Weights of a small transformer language model.
Architecture: rotary positions, normalized queries and keys.
Training: a variant of Adam for these matrices, 115M tokens, 3533 steps.
Each number is 128 + 32 x the weight over its row's rms, rounded and kept within 0 to 255. Layers, rows and columns count from 0. Numbers have three digits each. The size before them is the row's rms in percent of the matrix's.

# layer 9 MLP down, 96x128, rms 0.108, rows 0-95, columns 64-127
111:123162145139180119106169082116123130064141177160161161183087148147082137089179152125145094108144143135135176144103083134095153179129157078119172109124068127131119102127111091087158145121151111
088:175089137108099103116122146127089132090137086131093100144130056154112165088141083083133102118128122105143151113119084127122124086134139158132086171129139061114093111053135123172105130144166163
087:164173140025114099159120151033121068073151113184142118131143136140141096156161108089136100113114170154072147060185128133138119132108110125103125127123137199167134128100143124119111121102140133
097:112105173096114114090119043121170128114112079147160162116127207163086121128118105056098154111194110130092174087121142068111098153207104125113195173100125115114175046091083145113116156127116079
096:143062136151109128093149111129125147065150179102106099093115107104197100145113241094136152153086108097111130112133115183127149143106141134180142117158104088124079094138094150152087133112104103
104:073115135143157068126144134180121144142156154131143098120177108147153078107128152214146128114141180148149139118123079123063130136138085179161169085140100175135141060103129117139122101124061083
090:160146101162099149120176167102149173111140170105133093105165133151094110125133119085099168103102065131125140125093162077114111103147153142094113186148150140150081070109112164091144077095083040
091:081049085112173123156117136154101152226088126146135118133143136120091119104143161131152145151120095148161167134164183135135114127144115147074148082128120065150117104118193098151102090164129130
094:173098139068143112172113125164106080154104048144153173141202098189165113146161136155142115153121108154164114094126120143086116124159143129099111185089134097154102054066118137106153123159086149
099:132151171095126156159130137173109161089091107156119138114154189110089133131121120137108156145105104106141083144125088071104088153112094138141212123176143189135141158130135117201153180146159081
095:097124158102101137125129169167088191134089091115153130151117151138124089095135150099115121160182151134068170204092087092135121096094162119091066137112122135066147104147118205100189124154104155
098:137088115096143149128096152110159147092183121077181116140141157126151111088160106101146142157165140143157087168095169204122060103130176167126124130150107179057145138055106141149108067148103128
105:165139130120124171143162159071104175131160065129089082148174112089128152144153178143079123173115090113162138126157075136060163089177165079060127127125106126148157165165077178129137158130077200
148:108119123121164160105183132120055149109146080105128099116137126135140160138157132098128154161091072125072138126136158164106152105091120100109054171124135105095179175157094171119120110121165108
096:067171147133114100110221170182124117085044158157147108148105060091164145110124096117069131092161105148159140093107181175141118131139099097121144153105154130134119117133121126094122169131079160
108:134129142173097184103114088104167112140099140195130101190140105138161134169063142076093154103087117162132151117102135097138106156101139108163127056143077116153174080136103105150123117153151147
092:070145125098133200135119140181158130122135168190170087111165080133118068147124087178092108186116071101141159141138138105053131149140087121119121133149148139155097168124115056124090151154175112
089:091111138078130147097122117186166100168147153145113125182113104062151156148121148116063141132145096128145132120122147117162087137157200114165164171082137125113113100109126112175117140101190123
090:083164089135099146141072121185137160094131155106089126157102102118129159179147136123162143097168125186106120157094154149128074123102077125170169163140157157115127160127133103174150118072132153
090:137121092127155164121131143184133094114176139100156154130099120169112176103124146145141078149060154136109145134078167121159121130088140063087106031110099129153124122126124136127151165122175127
093:162176139159108119137143107157183139104153111104137124144148160066226181096167109104102162053113073134130127064067121131106114128140128164134121101115172169106147136180107150141191094161145129
101:205077128151124092121125161096155128114092157172082181105118114126142115139136174111147169076072126106151137159088106206135136096118119153127138148072147155097103133116120139098119082145134179
108:113124139108172183162147155165132084133118126190170125150091123127137140069104196097113117172129153128147100197144166144120109065086129160100153174130142135099116124171058138082066138118155088
104:084096098074161158027140157112134106139110105123151195170084137117076102068153097111166104152128148149135143137128158145139126181064114122139086114069097119086096116208110092224104084095079122
100:070095154175096114097125174100142157156112122095181093115102160136164118089155099146125156111117132134164124128111150148109191134119108106128136136158096120085104163199115112184137063149125122
094:167154059131085088127129187123072123104087120103058182150145122158130108175124099195128134170148078169148101076155174147178122102154152179078118108155128091170096136150172076129141135133106119
104:145107154078163148144074077167154119106111112140150175080116149130105113109140119110178115147136107113193102133119125131154140116118113094160108122103122126122130162124177165092087096124195188
096:166091157109111084067131125165123119166140112133191100138136147108092089194090165090142174163116107127073078109150127158099104110092105133171158128162195120180169149078075052126133082127133122
098:105138178099162087099135167139116138122097127108082147138094206125149176122081112133163121097151140144125124161213132105151127098172108131149071128132144070120158129112128127097144130130114068
114:176146070198128110153136168167178160172124084107118186122140107085116151097163077165121153118119134107116090133171105073091090068114119169162134152092188149088081103090169177120155114129088167
113:152119162157059195167131113093095102134079112140155123079079130112193132124098160092092101150132149063110166088214095157169117146104119194113135127122105121182150175087102115074140135144094147
096:163107134109098074099105142133120134109097125112229102085117150134139124122050127098103066071103116146128119070066069161130083140143090073109130101112077181159167169126186160105094134094087127
106:101124127153086160090112107154164111112084200104117137149117131182124184142148169086111136176088177103114139093143098102151112140138163093130114149156096114094092172128129154121070122121151152
094:173114178116121144123126052136100224100154102159085139153084146096087095154142113153140119121132079097137081155157144076140125138125095042116120175195116121149127151138102167161160111109158208
101:142164190140130134105113079108168106153168154110210150192141064082159074141142139080132136123126133167132128139153165112096155176104127153177111116154139153171100162175128126118196098103084128
099:195111116162125100158128121115094088165091103105179136125179177100153123145071122172073144071092101188162197109133110075133088104104112189135122137159117141113131115111179140133194127151163143
092:148168091098183129071144121144105057174184168148132130144120126110125108183193078131104122156120114157141105142150163068072129160144095110152076116168164136132034139122121111136147101155098127
099:160222068120128135161147169035136093113078169137146106173144160140138149116151122085159169170136114076151141107131127125101161155173076074099184144139105108086073125123131157095154095149106118
090:145140167148110095126095145117140151054130125093123135126088114163162087097078112126087095064107139133115144101117167092211100109172137073155078113147095098120111133146132118166112131097109072
101:135166103157209132131147147128130120170164140114120138184155142134086191206102079119106069109141161180132159125161098175097104122134153160081102078145129098183074066148165108147122143128157136
098:104140138172149138193112180145146107113151133174167142108115119180154138099184092160097150140166109146104139123126115142133114140129141126161118106182136192125081114141189103118086082176100127
107:191130167148134036113099122117132118127107125084123145114190126113092116064134112181090160158156152062141107111135138141081103110180090119072174161156194144128132095190138065112092133079145086
093:097095085143111110088116136136073138190129079092231103133146122152126165135103122101165137118135122117135123151090128058113157155109109101106169145072076095099150207118139149061130087134121151
100:103123201111128132146075123205142094120057119112112107134122102127138106139137121151121128173106152107112165118140102124150141127135170033141140170122078143110174062187097185161142144134116107
092:156073120151082113182119132104220182131102146077148141105104174103114083100146135164087125090098129142121131117119074111154133166168182130215123160109195169184181115112118120082168122098161114
082:111131144196077127080151112122140143116122162125187140098154078082151157139142103154162154100144129116097135136147127119192098163072026185137134065110185095154172154140126187100124187144082114
088:167091098043118186122110140125171153096060103098161101057138098151115130134137142118152068150177162137107185126135166178182107116110071159122119127105086171120089175173136089102135163071163135
094:132180121147046129181145117108139145150084164130193106097136141112143152101074075083141094084143118123129201096136114120153078149145075124143098101198175102138167164103157086129112128111124092
096:131067091153168083075170119092148141087101172158166090144092134129071142099152085148141098145157119112120180129199125183080097149119107121188099170139079061092143102104128175115117200142138188
099:140120054190169136130102171115134120080136130154124076137171138147101128137085137075142122177094167125156108175148126150108135091098098145115140143114086106127112109045148143134116161104121155
108:100106143099117117149143170146171127131180125138086133181082129128090101059061143103147158104150106155111206115072119118124154139156130097173166122136173112083063136149128077136114089167116194
098:142078135093133121110088141112119141103156112159061155091124078116159075126127109085142189153173103118129136134115158138143140057198131101098102099080125137120094125094154177159171133141168153
132:117134105051119133143157112131138181104145151095108188126135124099078111109133155101112195081109104119160164132139117153141110138135158135110175153082173165178155139137144164164147142180141100
085:145144156168155147118161127169140115105110130152152078126139136137123085108055099163117068130169178162065092061101154068139127099120121167110196115097124090090125168095161177136141181078177118
091:153122136143104156155216128149142151185065130141133177086048080098121127065096117130144122100084073170072106111103095181145161143124109106163135159140111144126079144133082085126106163124172076
106:157077129135125176160104130063102152126111164146113124063125168110112138103077099116064071123117121156106171124160138157133157091067112150183140119144075123114111096095094099106069156106097124
104:177149057149145130077133077144097130098129119114101144106177127148111154171149127182176146131093141153077142213122136106185133074080122114148156091089178118182130151132089134174156083106176163
101:156119160098114154181106118131108217108092136112087103119123151093148096109116089104134099095104138167121016172118174181182121138166158148096155112190151185095144185132177129166165129158155088
094:123130124135144087127160081121162095120099196083110110093109097121196049171150121160137149149159146154093178172113153120177144208131110082118126116106096173131106125083071110168149152109178095
082:089109067092185128127128112134154101140183180143176122121132139118163171133166167093160112084182159159122171065088080111123151158154113150136125181119189139074169075141087114102152104116073162
097:114102140112127123170161197144117141101081170167151113161104174102113098184088121181144173074140113176070164185111041173101164064135119103125078137088117073128122148163173098167082160196115148
103:136174140127112120102156152124103094126122120065101078141204159146136137156131172127128140113118149129072120168165111151086088145116086120117162135152099152056153080113117168138171205114151035
097:082166133119183160082094151113068180063117163165103159053114133108166161098144138114122169203116142143143150146117104117116206162081131136202122086148176107104080113080099091074120110109149131
092:141145147124139154076126057091062135134107152072108113097163128168072139186083167040178127105106134151123126099146115083078112149144104189108123148109067165073119158098128131100108136133121154
098:070163153075172144054155146078119132118118165108148134055204115133175155125200158131155125130137062093103090129151163097098119112135156119140075075161133140095125120165136122150117100097114106
102:151134084119158155128127122109158179072121123118085182118157075120152148124151134118088134139151093059130101216113128120172173090111096140188132122119142112144137091134169097123125163171117152
104:151099134209105086046120132155176117098170145118091139119077129068175126199114151117116144101144133121159148130159117146141176140103155118209155122101070091108106111152141163175145125109112083
097:167138157087177152111095165143176135106123111185088112103114189110168164094107140092128098082095126054151138074099122114066101096139144083109094113144114142150096140152115157186104074203136129
105:106141162159181168129075200133071148192123105134125133148148114089156102141120173169140094072113130143135167188115110100125142097131072144109119106134177178128108146213204144167136131137103091
110:129107136110142134112148155180161124165152102154095130131167163124123137172148137129142161091171089051081110112069167123085089118118136153106141104158148147153080183131173062089128137110118135
104:187102165087143145107078160161125137139166078122130111108098137101114095141110110117075161155111168168098150157157170110147170141159139156114093109117053169128170105139160089151105119163059090
096:132094109117153193091153165119152087148170136146142159146131117090129141210117106118109147102194153150050122125103207163099128063155115157161121123140126117060105096122144139155135141060140102
095:104110175129146128122161118146121101197091102175146150142107082158131146079171122131191134148162123140166144117164172159125097117083126157137051150137068154198050142066102112064113125166136117
101:091115124057148189059133120142142199095127145089115105155149168136083151133123161132173083175111097158075131127144134102165112154146151101086123150110203135138134087082152132144140162161163148
088:091127127090105142136078119141135137081170154137110112085076123095089161196191162130103126079141124138131167110133121131114180142113135132125114132206108109140136098142106140186104137129110146
095:111106120100108131122056160144168102148156106138123156057119035106148107143152077129117102131146178107128139177167171124148110110117158140156099129101145130132115084140155139113167082133105156
114:150119111147147162100132134108072150148102138133126132152102217058100105154103124110134130146064152152115147106117072087134109120116113105159128134094110136161074140115156113134031164138100125
094:065117145124083174130148141100130119101156126148073105114064160134152122149081102114097110151078143110087160181093104120099087090087137117160116165154110176148092165168116166078173130111129121
085:187113100120122150147140123153148128115107152139201116114083050141193131116126093153191098073097131166121093098077110153163091057138085196160112066100111165112135122105174130112121113111100085
101:111133075122096135141141121159136152069130136151102139099168074143126164140121113132116132125130185078093219168098151111124123091136126132117139173170083124171110183157107117155127183200114126
154:151132090153152094098134085161202145121117126111154192166122170052128094099132154124094148112100101133165111160121134124179094099132134066104092070116111080143180081199164106104121183119161120
110:110120202120142115179141135176156137076111141192119158138136095134116191131168112161087060174148156101157158103107114128099171159158134105154130090125106149193139193118182107146137143081093139
102:118154148115135111168123156097072152106102077113086130046130120099188117152157153168110091217116165115130107141102113125146159141137089093086095112110086088150181201125138143180112104192169101
097:141130195155143133130139142132090169119137097084114088100211139084136106106111157137097192137088180096125110167091185123078148147165100109124177100079080138109160126143102116121113105130151151
098:130096118152139140178117112128179082107095149116165177138097179141149168070074083156062154112158093147169086107136104152104096160102096082097116136130101168072064057089143088142149111080118135
089:082156088109136114116186187150136058098102117180143077202102129097192143195134128158166145155120109101117139161111144120125059104094172174156097176090132110164149120130183124130136146089130135
107:128066161127117101107058196098217184159183157105083113144151083090191119092092133167091176127158128119145119111120121192120120112210120125141126128135121116071134134109164182102131139147105163
118:109174135126077096147178179128137169129129158114130096067144094103113136108123151149134132167135065094117106137154093166128121134107142121091099082162112136092119130150110120143148055086168117
099:126109160134104093108099138106100154065126148098152116196164163080113131092122158144088205078115117093102124125119138143123085106145146098082147119129090125115157140203132106092114166182206161
103:148198128105150125100123104146089075160100166072162107148140144185174155113132134082174177094154147113151116126111136131124076189180111112130115066075103116104116118165147099134072094180114186
095:080083102138139159088109035109098170117102167091139160117103110154176093083145119141141086083146090156182164137054163122074052122128107136104089088120131121176100151141105130138133110188121128
083:071077168102144126138120102053122205183130130115101123149140095135186076154118140157186108196078148090155120113065124108090107159173158073129081107111096147087107119097137126113176158140144145
105:132143131168099164096112112129131136163153175141121097169109125152151131111095127108153125181061127061130155108099086175133156137155152149125170089178098142120145124163149144121192093188083132
086:085101111110151144129113139107096114108108137154149115126067094131146129098081097149126125123136189086148135070105151105128077172079120115120101057114113115156100177135117115188091099146130139
102:135172168136130180095079125081136130139130172121200160108175110172110065121123139185133148138104160154152149174081160130180098081130139137116089163117153128129144149092142148149103123125114109
091:126150121136141114156096183087116159094146138145106191123094113149138119124135110109154090120093158123138074088134118116120124085115195162120090143102107041193127166051150082096111175098157109